python train.py --n_layer=9 --bias="all" --tie_embeddings=true --weight_decay=0.018 --lr_head=0.0108 --decay_fraction=0.914 --batch_tokens=131072 --steps=3501
Each number is 128 + 32 x the weight over its row's rms, rounded and kept within 0 to 255. Layers, rows and columns count from 0. Numbers have three digits each. The size before them is the row's rms in percent of the matrix's.

# layer 4 MLP up, 768x192, rms 0.245, rows 363-456, columns 0-47
096:159097094138158120082166167141150128182138119113091170100157093108123138121133170065119102088147172194153096143112114123132097147157105193149136
089:135099121136136155133100173069125102169114089129070179176143092074124115200073124113132137115102179106062113212095116151096138094111117117123121
100:097106116163152136115112131138140121143141159106132094121108131090138133109090133093132086048163153098095188109101127148128191170130138153151119
107:125134141148159130128057085135147136147083132128162217146116161067139117106102150168189050109102150154151083053105174114194102117149082152121171
087:127150109127166174131166087157158133091141208092154078095161091171135096099067136164163148124120111137174098117147152163069159133135136113078113
088:198159128057142110151152197119145173086120117124112110143100163146147142099131088170173102148084096132174140176183144160123138098124172099117101
099:135150140098113106154174080106140182158125147153139193151180125194146121119085083150128128135137177096077130047148120164125112113138059148135120
096:071088139061103131076160152050079152063138108132162056187111147112163156133121139163074153088152101212101107187145146188087108112150118155107133
095:120173114116115117099155102153151098118157112130103145121137162128166117123121139146107076125091163148052152189140045196144068093120115077122121
107:119100117136147111101142061079149154165143122137100123064100181137190136163137175141128155129152162183082138155121132124130117135121140100105124
101:096149138127123142121129151093130131144106095185139064157113101124132118155181159047136163124143076167135119168097142090075096120151116140128126
098:167089109177105147119073143072145164140130149118173120151118099156200156138150143116135118072089183139106138102137146090202122196116144111131121
096:135109122119116055093114085113158167170132176154135177136082097163152122153091117147139112117112175112148116135101141113149135123085162104158160
091:104078153087130120110100093099162142121090127105145149138097151079115083142109115126089160175148138102120142142084166138156134140155158165053159
092:174128114148095159105146155181104153163125128149107105114119143124119107107128111048145138158161092144129139105102108159119159071068177117131201
089:116154111100072145085114119085133125061115151154114143067166145141086109100152089161065131130138153098156145140141135174063154198142113102149103
114:123123094149115174138135165115111165160115082143140130115136138104118113097138076130171118106109176111103125077081146142102108134137106093078075
090:143173161123090131121111149118124183126139131028145152161102140143091112171098057131181137079081189112113175119182108168156153115200145087114065
098:152154191108141162102108121051115081102149133177163100148146160147157094149116187120078100161101147145103126096075176125120138158082119142200045
119:147123117118208131070164143093108184082184146125090169172085127202142194107177138108177150115164072133127124217128131172092158129096131139138120
104:145172174100146079135103132133121083164113140145138162144096119130159180066168093114088156175137135107093137152143111169105124155136094110122152
086:177133117107117122116086135085145121164131116105154096164111107106094130161087127187139125131076077140205121171065144109129108160086118099124162
089:170124164094165112109150157157100137108140074107145151135154120174193125148074103084065165124120101134152100128190129182135171095091110075109104
094:166141122115110124161139150146051120204104114137115089083105127161113166132116118072124095115134136146089123164138170122118106101165155086142113
092:074164130111113074083068118124139101135121087177161182101117119139134106168112116086108127151153113114201201140170134122093177097148188191141135
096:131155106070096140137153139192132114097140146102127134160105121134150116155123144074147085110120083170137157127107064097126128145129198125104141
091:182154160100115122113133090100114122078188119153134120110145132126083086102108142129146151101085124140171116121072146097136156163117078068079154
093:161144062147153118186084096144156139052152103150177052069164112175104153131132080081135134128110147093169128133147199125150174125160092142109096
096:181130112121108091145093098118107148119134185147159125120112116119147103149121105103148128109141158096169093108107100165145208144137189124144158
104:043114120039155108113107123149099107140132144154175116155071090096163070134099109113092157158132190166140162131196161097159174186108111131163115
094:123140113157112075150154097121121177144143108220155084115134160139139153134104201111098091201163146065062142111100119092158135116092127109081165
090:097163082125108143172197198147155108126163150111187055113168080182061128118142164124153127114080118175131160121144104112106135074150128103088115
097:119104150090106144136154140080118123101119108132112088066103106122166112132160138126166100092114153191168095087105101140145157146155101151129118
095:087114125097096120100149129162168103127100143159121152122162085165114157198191109186144132137124088147190125092114096149102128142120099165162144
087:163136114153151130090087137085130167089119085180092097156132146112152191150118109119154139114142113060126068188080068156093145145123184059129188
112:112148118131112127131094149159189082116176152155133148145139109123130113119160142129075137098104086177098187105079127149146145146179178121121113
105:125110153160150113165118122147175154163067102094201161085132151129093166137143136122092138154109123138145189113093101150116094158140172121089096
086:142077147179090108082127134147094108094150071128052157188093140163119142098125164092150104160094156095124141188126180110129085171136188136152124
099:179148112094144144100126082174100171128125107101100147098124129104110167136061099088122086128133141114166116137118128099172164108141201107116111
107:050144188115153151146099152086138123125088092165065154180153075132112154122139106114111167126159071108133117133177115123106212142154131171104079
108:092111156181124131105077164131164093132082139135172172110081106084135117155147167133129114123161158130106093107076107178112110104156173142078102
110:150163156134144132187123104100209082164131136115154126108098112151128096088151076122122193022113158170113094117121128120103121162102120123158182
105:080110105124159208122152110159151178186132116075096159152165139086167090127113096078200167137117079177046154118133139136098135107107153135074148
097:126180104133124107040133145102084108129166042141110142164144124151111135116134091137156130113085186146142152125131118176054113175129141036210103
103:182145134127115135145124064081046101166093088110089178059167131106174160104124092128111156086122157175103131118218223102109130165067086109159097
099:092188192152176079144133096185147164133151086067105094055149154076178147173148104149185154148044131175153145148113152094093122129130112199157102
097:123172147105179097139114102137094062151163137106130145092121193127164081115106095112138143139045061125139178236100143100107098113092126077154144
085:148175194082113100073132089127094146123101158133126215138152119123155171170127140140156138069125164135122062081120149168092125121130156155170103
093:156076112139138163079089174099118150042126156115163207114121081105175114052104149135193132158128164149132143061147152133141155100163152111156112
099:148098128152098165154107147132142169164150139128124106098123148126066170087090143131145139085139143190142128091177119128094142128160171125143145
099:112086119144127156120206106174183115136125130128075120125131117147149140119128112159115106074164084131177103172154091079111118159123134138110165
112:162098127140088173132078134085127075122131124117069151086142128137144114153135106170116145069158157159172114128169125125075117148077207135147133
103:110154110115136169175109051132161124176068175119131138091109099088161109120158127134200098113053130111093149122121108114127158093061147056127166
105:081121149118055134162114102170126126165108120197142154156110078104102134147199145104118131143084137086149050124114096125138134122125106141141165
106:093127109133174086125164118097069103118077148201089171073110151141158084104163076114142136154118120149125166169185113091141069147105122033142129
107:063140121115151129129125107150165131117106106116153159103095136153161161098101120137163158073120182154125116138162117136138108155118169156098143
093:123096152066069135128129125147145152164086181128114206142139116117043144195068103127122125106102071088117176146143155093140073130104144124127088
098:144190192074125175109110178104114150197198129171087088110110109058128121197102119107082119105125122150141059135114154113083095161156114096122164
114:120088143167185104133122117128107136141098095166169110153101107132133150138121134093100125099067168145181086064094135119089118116185103123148114
102:067161149063137070135140100154113088111134161180129161118102164134130090142126086139058184100141184070141149152197149117149060142154131181107102
126:112115158131117186124214153113100175061141114064134101161083163113093092118177090153060151097093098149176145163090127092093095131168155133099100
097:130128126146165115143061111138081157059150158160207138147163108120163139122140150095152117094147129173133152198145120146159122065094128094139168
098:154159087143076101075178116089092127114124119145173109169157104127101108170103106118121125147172123144149115151074028154144093160130130111097090
095:138107101106103123201104071128124173112061171197102131143104170091097115146123157114193135180086115066096146087096173132140076149105151094125169
110:136124173151101090171110144129162129157135111202126104120142119158162102134170127119074172073152103115085120198072210139096128159082137164081112
098:135129092106138107088086094105131144075117111149165147110177109118198117111132152196136092090126111153165158099099181135160087149163148132093147
091:168196133083212190115118064105105111067084104112119152106164112167140208181142101185135127076084103127168119087181148152068096142069064151100139
097:152122143136164131141157109152159136141115186124111102166119155166143088144081121129177172108114174127127124084126088132163146080104104143103083
108:124098153150112155148161094147085087141071141119164185125078155144085101172100136117128105141094121130117105104118166123178036122149161147116105
099:100121139176136143151111127171110105079107107104114147085117071081118152173137103095158176136138044138162142096136136117157114162100155141103182
100:128127126096093095095132191092174098139093085093124112169093181118175111050115146092078120111174098099074131080177091076194147086118128141105192
097:131091122092059158103178228151055159121144157024108121151152068169114142101167135168153154108133185152161132182178158062094116146175114089141106
096:095116102111149093139140117101191078122127154170099133106120124158144113140107099082090075122143174121093084083089154086104130133062066103145156
104:148107129147123115121089080130141121154074152127125132128074138141137157104140095149133098088119142134161106137130089062160098092098126151121096
099:187136139105122083117151114093129141109140119134139165121214139102116202101126103124076096132146159185142072142076130120149167101104123152073117
109:163204136084158168162133098066092166132125142144107112109137096120158204091111167086100103110154174068086096131153165166116152100056093134150164
110:181120144074163129130095104081102183073102124119126109127111109099136148131117120163114101107117111097134120118117113116132159103099213185132098
095:170090133083132125070116110102095175112106095107131132135110118111193125163134122146067092110103176145141124115112113122164093110112133137105122
110:107069141127127124112122178088117127096146174144186137132114107157059168164091125097128126168102107159129125094183095127135130167140107169118098
096:090101141158105096139154137120105095157124140098148144067177117107107087138169108158186146204134062155160107137159106182091111089137222115063155
093:075031119121071161141135103124130153178130098100156123127089083162077105090124096099098119145219190128130140163184130091157091171150129120137145
100:161106074153117119092147161158154159086167190106119070137154174155169180116118147156134168153145056165162118093143078118141097079078113089111103
095:087142166088090176114144113124137110067118181100129138149121130133108152085100148153145115166142180126161134157106120127144197117164091146084142
102:085064161128072168130177134121125095148103111167117082127123139135051151067066112127165088082161112109182104147177152127118164123149165085080121
093:135055193120171155138152141140139115141131094071103080135156139137130122124134147127097066116127145149154106088169183147123081216156186161066119
107:136128093180118146098135148098098105090110150110166139141103197119068171080061192183098139132131117104203138161074126144164110116128147088106090
092:107174163088109126147113094125135160092159162105126135156144141193153144164179119152040102109095157086080130151101117133137193067106162119131148
093:106142137074134117115132082093202089170129122106127092126118148102133135143053099114097103086118136140055144114147088113113123110108166129122166
090:077079097196092135135102122112099154118146185122147138110118165179101179120155099151119198137084082099090162078163114100079143107128165190140070
101:146118117159101160161144117059144128134141174142112132075081161137093164103120098095175129107165095149150093105163159071129115113076126108097142
105:080153110101094055099123054148110098091093110180101134102113105069124055141121188180089137120148077147181111120114151110114145130190102139073165
105:149163125104168147172131111221132124103111178138139129130087110104142112113109138133153093131162114143175134142118209133157124109157081123170090
108:145100171092109129142127127172149144115139212141131109094110107083094105133143143065179105156136106127148149123127079170158136123126183103140110
099:125123159196143115137083032154177106113145095126077138095033163142093108138106061131120135137114116138185114118151146177123149073102120162141099
# layer 4 MLP down (transposed), 768x192, rms 0.22, rows 363-456, columns 0-47
105:167071158088177100183082148105119102141089159079154129121147119183149094143062169110071105173147119131136105163109167144151176167043155128097107
098:174151110119121141125121088130139109154136128138138140182130188155153138128128092122188086134137088157090123089065113107145180138133089159120127
096:176121125121115134171103149123104086143096092051186137141138097161182090154159110107110135184136173101166136214194125176117172130099160112085150
110:102164115086113124103030167098181087154098119170121146124068168072072090111103114143132164101168102064098134131112195125143139126167139166152088
082:149154125179208146116126146190150174221174095095184127143130047104101151127149077160126086065155127149162123121084124141165117129079119142120155
089:133102105126076156126149135062109181130114125158164153123132159106163048095141116126103143118071138089064119109120151148115131166168098185129131
093:116163173143201080152115112147151076076153153090222105141100090124081085096171115123137108148122112162115144167110149152165170110139135096091090
095:131108072128122165139165133138130171123163162152120122102072153122076102154191094156117127137145115139095159161094144147158153095098164124138143
096:133151072174076102126141096130154135121143090159130105060099144100113123127170200156122155136094078116126203109130093143102103178129131110113121
110:106127185156160135135118144055079150156158113176150103124120118137063144079077155129068153084096120150124205139105187079096094122162117130162106
108:178086152062094129083135128123065132087108173135121138127127126077151149149141101089127130064107117085072224175152098118122106102112072102123154
090:057149195170187121097095087142142123089181182072085065155082085127084178097095124064197130118099101099099132098155149160128120105134107134147091
094:172113097100147100105155149082063125150071113129216150112149115159132084124169152112132102118160138171183142151124197154181144135121085166106206
089:135130125149152148118150134122175076143113088147104155072171104117127132106165161143134097093136146071136157090121079083113146099127079143132174
101:133146197171194091043160097168128133094129180101109094091131148207132156157113161153111130170157067081102137104141106141142117126100148193132169
091:186151117132115089101098098126155096098143162067085150094121130095184177136080114098160121150154129161099134101103157133142132141163157180102149
103:118110057151131142147138143076166154118162148125092153138128172135089113145053166124135190068105166219217116075085071117140102141108080155131135
105:156132092118111108156143161133098134096120149132109155056171105134098120185190170188094142111176140180194220139123130089167146100118153109113152
096:086080110138167096113157162128179155149141138148088121159131100133114149147091127150072121158102158150118116023166071160130065092127124162147196
116:160164132093145175123129180126150116157083108166121147158138129133096109129159124119148121081192132096131037170118079125142149105136086182115159
111:158090188105105152116106071142172132128091083129117124137122138206114116129168118121143160094081109049124166155135142126158196102114096099193102
095:129172160074113113093114114154138108151160114136123156103130156160177183113203088123115101136191158140102134122201104167150166064120080098160125
095:178189153081191149183105109136096090146198074127146174166162136124097102113088105108132144179085145100154129180045162146146204156092112083176090
101:135079104074087093136132139146171151165084084087126096184113126077137163162062119101093149222085122167154167068056136120098121153132136127130147
102:110138123211100109163153111145136107146119116073118119136137133154119124077137096163118112095099108179130115114062163119153183118107134182107135
102:117150131167144093104197126092130105131178153125075125149129096080160119148205121159111122145100128128120115154123123137188070116154134132151154
094:104162118079111147155117145140175154143137120131051156137170136110140157193184098126071151170133117120113086121126098134140086171114179084154105
103:076117090107064082144150189076135154092135097074121091165110114125146078163164149089041136143094158160135109132146133091083150162161135187138127
086:164139141173214094191161091097177067119141184136136118104097110165114152146123148175133125095161136108092067070106119127114144117113201156074114
110:092157174148164139103180129106076090124108085121163164097052164133136108097146120136095095181078151193214153089122074139145103160083171096121110
099:125122098025118061124116169166147136130154157129115106150146105177109118094133170179191130141095119047105105114170173139113128129175138088212170
100:151097130119069167143137136124093187083118175082155159120086139188073035113099103072133120100162113096147103109151109120162120120126146178132146
100:089082091153112187153106147136135125147132078138164100187156117125124142171085119115115163086157065084136086097164119163168147119076139108114144
085:114143181174194142152133135154133136147174082116113112138134167163140140116124117153108072094121065070108185159164082122136145095150118114119127
091:185083123105177102112167157158133216111180113119139118153093141183134106150150063100123051135097104082097096108089114112132153142119146089185104
099:144156166078140133132092135106159121170061071111160085094158077189132133086110021155137133101155114145126095134195111098143141105117102153140128
105:212113175143142076144193151113161133153176126136112121097093061130119139058172136119091201149163135106129181183161144145155159137146121110125079
105:083125120128126112091085078122159127122211087094142143167134101140169109094168094095157133105174090112095088134107148159102129113163074173155191
102:148160188127101128161127066088143126122135112079136155164068145188113078102105148067081118124136123097137105112145125093112124145141060137134144
113:112151126164087084132082105164180165187119135146167132092122114166079060116095129166118102104146119185152139124115071142117133117114135134098154
100:157109144115071146143177165115114142176129115122115152085137162126142101112136139131111131142144128145134099109135127146185186173130083120083098
105:133119145110080211097125145176057168142144101098094095109149152135192177193055174158104089176180120166100127143112110160154133120085143136095152
102:103090101075083108082059142135082196188071159143141128079157190132084133155067130079108129138154164116117166086173185098116138105149107147093110
095:093196093119158194129159109141147082186136092114137169148054106130138151178127138157142153128115163076141137105142109130111101174146181121170109
096:149136145178099129134105115126084152130179095142193155108150034189141144200130109110093097115121110120141222135187138119132150069159187106159161
100:129130168145124091126102103156095088177172144120155126127158171078193125090135097158200101089126142175135175041143129115155140107079124113210107
097:087123104126087173160087116101144092060135099178140137166127152112119147166160134075119122125103104129191154064140086125139145120112094121150111
098:127105172167102119120152146085142173158182106126136098091066167127167139117149143118101083212158089133015142175129069085087129106151140094125158
097:079127129109129153103175093102170173181096132174112077101119140071116107096128131152149142142148111147136080155085131165179177162126109194130151
109:130158113151153090118158134098125100181038167078095146155088105106166131142132132089104083136099115107127080142147179109093153158111236174138116
102:116106075028106183098139164179132119092137124124139148160093158148200132155123128067114109170109157176125107162184155141103178144069177148152111
106:082119139126151162168133105138139111052188155164120061089089129104095054178117105158130146105093112126123151116072144124078140104167124092161102
113:137154109118123150110112115082119142134142092118186108124129163158157098127088118101064103124112176102130150167138072109136155106114155123154127
100:141088119141162157100133122127109111082166083164078157112114098155086122081178183073139127125113137163092173149124117136176103122179177133136068
096:180123140148094057140125107129134124215150148097165112145184121080144113203159082108046101139159104051078153135129136106094154060108162143151125
094:178105154182075097150132087053167096156178151107127136175133126132114110105162125108072111103157098095075082141111088125108147152120112145146149
097:159053158132114131162147194122155124145113158074103136171136106116196110114126133156101122073157155132053117179159140084171132115149166088085169
100:082127098087123158160111188095133093151112143152077110118126097123171149161159149092108201156098125107136061120151117080116127124118151115074145
102:152157114086142166101107144130109158111126115178090060129108136147120191103092175120124129144152115156097130096080139163148093092056190104148133
102:139141136126178183132112134151133101093106085164100162102117147150124137199162124109174133086134137157170136067110115105101119162149120140102115
113:130124128118116100085071174050126107117119150184110156090122094132151117147090110135197083129077164153162193165133129089064091125152167164148071
084:142125142079117147158185118119117132146109137087120170098111093124135081133126097113096088130137162101114104053070118079127120164150121187119127
100:099099096104151099169076146166120038128159136099106093146107141133094121103127148124150122116117114133147105176173144132119143114154131136175108
095:144140180156079133125095148112142122131108066113134118114161152156185109102121124101084106146062134112109122128124132090126144134133145114097126
093:142092115092148084129102136100101086124116195111151126188103102158140171081069150052166090152088071091086085158111062118136163127107140125139158
093:118115149141123081133099115112106094060101155167164138195113160118132126126119177115057177179148130080105104200145097152098100098109136109123112
105:097187122155108168085137156104091184085130094152109142130152153142153109106165069124161132088149133140163180159127156131191044103149139144134147
094:149107155117148089138108084114134126101071068164142116165103156103143109113095076159120222092157107167140076108113108129128064116187106149120100
104:105126132141143153141138137149076079130127146095136140074096082165150113067126114160137096108125071086090108125072132104152138119144047135094086
107:142146081122133172115140117155092141159190130098115094121100189139066141135139112117079103168070130193132204100152102135171124167103150176177074
106:120142150087116116112100163114091143129119109129131112108106199141147124123162116126157168140107140125160139142168170178056122147154135149142137
098:143129134151067039078176172124078139188142164099134179165167125069148144075174171090154170188138152103030125173134164093164133152162113150170160
094:193111082118122157118080087097109119174071125142085143179093103058111118154123152082140089132136114091085142134138148131134132163103119144124137
102:202105151120097152063121137137079163146080169122139130173126128134162125110107125095147063119086112107115068120129086096102175138069089168134095
081:106155185115153161130133117137124120151141076169156116110096123099095112127178158082105118096101086063134068150132177163141099120109088119093134
102:146094092173143172140152168157181088133088120146089140145141138143121082115161130130108136140150133121132127090157135102174130107130092116135126
109:142120102096116134145165126113141135135151082108124147103137045108129098149132124147128161127136092162107143096121130183105050100158097090134140
091:080199137119136131103116112184096143113166133116094098133127145159143131098185183146186122169140161158124170086129100135126171205188158087125122
108:142105152107097145105133106097155176173132098100096081133091155142150116143102109161103103140109122134110168149149094146161170093112175116106176
102:163109130144168103158164115142135193143114174102082144145192101158072171128128099150112127141121091198118096081116138140126156123171082087178180
086:096113068175156119174146094160159139102188194093099063115144114122104117142162065122086059126090101124110160154144154149167096160185111180139118
101:110112133168119082085107133098150093117105157097195142052085109183137140169147122118139195104108128182134133120144107179157109122124114127080167
084:116128152150106140127117106132147128156122171094140077169092152100154105083125100086132119084055092087150144155188147194137133044142153152168140
096:176101115085064082084099117126113162113126128081161152150092106132123121208150179132160151172093112119118105131130098136164127125116117127135166
095:192155133134131115153133132149114142156083101112089115138138102118115099132163132166122127175103184158171197115125124074142120144177121147108124
110:127066174121092102147134118135108133166091092133155122090106130121117125182165129131123104150133130140092140196156153120119103045087154132174165
098:116126116161157142100104088166107132144110092105122166082064090099027152137155113144187067174135141124122135096119129090143181121133090143119092
099:131171115160120140158121159182155123157117128118155124074118145121119196103085156030151156154140151159126143178129097136149103167184215178121096
098:138105166058096100107126140109136126108036118168117109133128079131165121155149146132046184132092158087078092171127107047142079165066144093127125
096:137150151145076136115107060170142126193130112091124126118130167130120187170154120149107122132089135132127143171134208158087110097094155056125081
099:120117151093157141164133186108109165151095106117120127115165135145145157156125091109114154163153126084122133103131167122157151137115168150077150
098:075146149122127086109122158067170143164173152107203105136114117096086115149140089116088147132137180155116179128168085133173145141138122122090111
096:169156083111154130216132124123149130109168085135129067067155055162154101152119140143127131120135158226151129165108143109153160116146113153114074
103:107110110111165108155171164153109175148130095112144113102165140094104190149121146122154112125137107127120065129186181151166167123106132111195117
# layer 4 MLP gate, 768x192, rms 0.236, rows 364-457, columns 0-47
094:028110165145143120123109108111132080094168108131086123172101090117112154153120117128136057145161096143117154138097109155155177078131081213099125
089:104134145119102107135103115167112135122108124177148138129169150085134106107146127151162101096076182103139104143077168151138133141115215077149086
106:111155090156118149147203104094114093151107180153154105127182140114140142126114125174152156094069062119109112134140084118064166116089155159185084
092:108137136154099091124110174140139151195151122149090059093108142122156165136146120106110118182085153121123128175174118096178105084119108096100137
091:108120078105131120146064151198123120125186100123167132111117092112184141132160196105217141130088138175209114089093077104180138154160125144116142
102:087125097196158078112130153167153064112139095191133125137130139122109127146137108140172148174133112141109092108144119173145139099115147124120158
108:128120127134102084136111099178185138144151093133152087150125114080175076079113099103096160152160120080050207131138115170134049168116101122087094
090:177058149098090125137142116080151137117128089164095074154140151137125129110088108151159189100185084122145093179120108116141091175121167179112103
102:131128091159124169157105137126085079122111143105117095173183138141115162076172079181107145155118148145091152140110126131065104155110214159166112
103:103123108112118083100133063127102149116091124139103170153122148145154140160151074124083120147189141161143096116115136144102113171137143162149104
086:070089129082140145178147109043133112187139119115140110192154073091191144146145114091096153099139103099092169169130081054111094114126154142137126
087:131116105083177159129136113136091159109145150109100157156158093114152116116126114146164145124141161098088126128121074196162132120124107163137117
090:127118082121117089112091153131107159132145105108111081163121136126131220110094057074133111100099158109100127162081147149111141125147116212121139
091:139149174091098073112154154164122016146121138098150152120161135146079111140176132127071129125099096125119074142169066129127155152149175184148125
094:064068082119112108169174168103101114202073075114140048116175175125133133136059107172152122184103110132125139170149104163138139117155119087117142
109:104119083095155173136139142064088134173144110124136148133143082124149126071149093107161147161109110153172071102122126142128101187142136119116193
087:138079104129169105140146093186108128125106161099189097135109140095109154106101167203143178135158097158134134121134092120160150066167129140167130
099:172123153121148133105144100149169116077116114092150106144116107178100172044137146160074158139173134124135120170141101050197135129117085141106118
111:104156082119152129151168116093101168144158198161144140117099194092193145175113174154090134190117086128079138107079115133108148173154032137151113
104:128129149179072135132105112153156113208140137109084164093122147118138195145150086116067147132158055106112141146123074167090108134089106134170104
090:128068154161129156147155162149072144145093092100197093118094095123131120157156073127145124060101113126160171146133086133155119101107110106155136
100:138174107130128136080141092087114080071178099136134130081126107138133154161111063127156065139140108051089118114081095139091103152152123117139129
102:128134118123029171178123163097154139107147136100108077126100109139176168160102167134169100086074162127171088117107106195153150150090124151131092
087:118170121103123151183146097064182108146133107148121160123121165129124139076131130136125104142132128147104112036112144094116113063132092182113126
098:160138150138095062121125070091131159140163126180131094120120072181143107086132097144185109164117061159149102135123119115092132137114077111151095
091:166071089123133150129124152190142127170072122087155144157091065196099182203131094154118189133117098089136163163088132070150149116118120173174084
107:127144156147117100128172108115130234137150134174101083097164090194109157166147086166150143134087174106127156154195165121088152108159112123154105
093:141094138095122128132156078097190126181136088144053139146076145115120181097157154114192164124121082123143163149147182157147090107132113155159172
100:103170095113155120184154079108083136121117073132170117102132173102144104107112079146155108189115170083160166155111151081144163133143094155160131
090:193214136096131081084113120133119145144156105127183162150157104137126171125116132114193114171162139129104127105132146123139139143093130171156151
094:198108102129133156119117110111082125133138122130131132094151181111167088130100142093149139144083153131104074154120132111112183174089131140112184
099:131061127247165132134129123166121108102139158131163143069147135100127182131047075154147146105142111136109149095125100170182181158141119133109130
084:144122088098149160103100137151153134083145147116141139070124157098152083059156121091147202154166211136166090130101170170102175142044154116092080
088:133112132132104135189146105178162153123113102100156111105114134089172133090120146182125104120098155162120121136135112135133053044172141108099104
095:123105131143156144173171178100082129072101150054146174168062123119140166156111153123103134129147108149186106111144162136175174095160158112150147
101:120095200139163127097100081127177129130111101127113116163161096204081127060119134122135101111169085082120132145149153194155152160109099149134141
129:123167141102127119225185136181119139163105184164092087116088132039161182124125115133131112147084115126164141124129141152156104091113129195129127
110:081146087139178127138134079141149104089105090155133144113139095108170138171139109118152152059102139135098084146079122137142114173148177099167157
111:193060104100095134112124108114137082147108192094145151120112151119136150079108110106142102128134124106161088086200125120104142121154148173091210
104:149174142173123096130137134111143091074118078139092116131101155150176112116116088162180135110161085061121114135114103141136161126131116183056116
107:089137156141150122156128128140145097110097162107161186134114094112115144029149132053165115104127160104108119099093136073124148115142121056179047
106:105117103130085078152083135145166122153096179104115156108127167122171128110104132118142126105165104110099159070125185133132162137140091140132148
099:142106177085155104159092121155148145102157163155193118116091072152123115127130111141187123091109104131139099170139158097148123091090127107109202
096:190170137113099130141110078143104084165141080129145111105102151103133109169084130162177102131096148157180186197133109091104116069202172108142159
103:135113121108123189144127115149105137113135129087149146168062190149153077153105110109123126108114138074093118167094227159110164116190108125094162
096:168130087139082076122104118108101088102171074156096134088141113197123070109191121104116073106165108115123118171121136103118173081139107087098137
102:117113114164076169146153097115121159198229081168137119157151180129138150121153128056134072142150162161068095145173078160153094112046137127125095
099:097164145095116082108118133188111103156091072110127070160124111074111115111154095088130131087124110158120124115097111151125096169122197124129164
105:134130147071130118171050121099149195146134171174170138120184117113099122100167130154116140173114108063134097138138090146176170157143096118147195
095:136031121098131130114158071067094102075121149107115121135108133132127120172100075140163133156192094131113143088159106141211104112125101133161191
112:102094130136087074119076189096132172122084132133160106192155100108165105071172117140116116138150088124100161121164080105117152171090122174146092
098:081169145131171112154100071115090120087156126148088113159138121115119162133166136178119083102129051118131112118132195062118131085115141096136156
094:083051153112095101162102073130125155115147102134142128127130081136182122142126139137086092142084160140101129139118158148151133144158133198151200
107:162096190082148096097149080123111137106075145150086153125105103164151114033173153074077222118119116170114119127087108068220096165094128182195087
102:143132110156118114170107160112180124091213162127136107137138096128125144099171107140042110111152148140119129108141112119113176133074114149154156
100:131090121135189143102121144065174108173104079190161117149125135177148100137167158198103101099160093097098175111146108131128089159112112109124116
098:138117095137150094106121183104117148183118149150087190115158134097157148126161126107169182144113115100117145104157064192130142125161062129128141
096:127153166114098109111184162117158139109157172203080113132199152148160100125143079129087140089085111116100130131128066161177183171169165135144164
113:158138066154158123117140099120136110110157142023123142158095088144114168104135137144173133134108165117106151119122159111140115096083154106135169
119:122137152140159108170165130113077111079117049102109091136137127134141181163124104083103156121126129138154093143127131161136134124135107090118127
088:089047170078087093108147118125121099102154119111137097123185148080111141084106092118125146116148111152120135069114190162078123121111138135169099
105:091048221113070077157060108122130113111203165115100119140095118182141093096116115116161106124107160096119091188165149096118137172136084093177126
103:152122081157130125127121136134112100201103153177111121133082172190064119185109134116098117112093124139094160113067148106113131129145172116185149
100:159165125142133069124141076129092150130142134107089122145162170151167168146149103159112149113107117084142176139129196137066143114147093137104118
091:074086095168191108100141181128104106110126121076147079155125083117150133217118128127139125103167150149154098124102178209118093144117203169104149
088:159137221076104105084168144045137092106158124131111177128130099171124173136204145131153128134099136135183156109127114095149104123108077107154123
091:139113170106131121144113137144149172138083115133127079158067107106138147109093126100127139066165133093144049075133149134110155097123125134096130
105:100090147143177101125107084164145109165140117077183100141141135124162133087105137085132152117111097080074079184148086141095157145112147099102122
088:109134091165126090138133166095038122169073166133129063169106076188150174123146127118098161192144114130107145168087171139149080158125139070148108
104:141114124128207014092085101153166056068132171140114136101112162099103116108146106137140148166095134115099118161137098175133088137087169144152150
104:126127109202155094106082075104159132083125119138134075175103146206150155125067128164127129155072103084166085138077133144134128126097132165119087
095:106136097149170118135158149122176157061113115070172137105119183125109124099090224110147139107165121170155146097105082134116140089191151122149115
102:142110080139063132150109129089110140131123099148169072143143107160166174128117070107204146174130124030090124105167134141126091087115142125169084
087:124140129177099115161159143144132156149104158145141172102166126161168189110112068114122105168174130114072091120135078174116116186118058097185122
096:189114070174099148172123152124115129099063063137187078104154155157202085144099202106105070074136172116134089142132138178149105086162154111096094
103:158141139149151116153183144098067183162114117105153143150128077182137153093139169137158127209105129169181090064111093170142165129104116068170175
093:130094160143165122139117121126085084145161121159121104081211134060181203128092092138110108118118104167091125076104203166073145139099117119077128
109:129180145164125075129088123092150172081095119116123102160153122128191156111109136135165131153119110126137109078123126136133169053087147100125084
100:054168139123126103128171145173152161176159091112123116151140138173156145073133132097143068160114054119125108125145148176113151103131146089161127
089:065109138170077141130134127140084169108140137127119134092125101089116069119103149116108107171144138152131125124189078092146114094130181137147104
101:112100096120091137137079141150138201090168184100079168168127105082148119154168153125073150139157091138164085121182082109089103134122153148154144
090:132071165146161110154156132116121106114141139132103097101088131118115107180085117124161114131029112138130158077138164096133100060128111096108170
102:169166133110147120136116113106132131103142122195110198194097094104148200109151122135139162134144140130110144126170103114132118107097139130122106
093:101109204104121139149119108153100096136108129118119159082080194096081127087135078160129128131142083132126094094139164179136083103119193170142116
115:109093139086129165129102077099123095121121177116132105157135054145189129072181203111081195143094111125111126144159169096148079105134048130145124
105:144124136147136063126141093173110084115153173077148160185104142136150127126106079112164114138151106161123076117118170127128059118152099208156086
096:114143134149139125125125071110153118143093134082140090134100125113101135111086133088123187163179080106089130151136080099096121154189207127118131
107:124120116177100140187145090158122090147212111138150104095175136153192137094150103161120155126144105111070153134099164136149138064143080131131142
099:176077097144125100155168136183157121168073154043134076140167116105092157143104115111077112149156099113074140156135117130150115183121086121156122
099:124140102164102120153157169137130119124110126100163106128148185132219055168101125167130121106130141120155142166071134122070145132141117158120147
093:119155118163147134174127095087119124143128083119144101128149118115192140112085112173101141154124088088178141149134166111111104099107133146096158
104:099137094171128119173123107111149197157135135096096157136159086104213150091125164112102103150109088085146135135075148179100139068088121145112119
098:111085115126187164081177119117120146109145180192099150144130224088105088109113118106091112152098095147206112140108063096092143119128121088117109
099:116124188094160149060134147169125126118183067120050050171105160118154196134086104118173090155134162148140110198148080158090118087115151150130133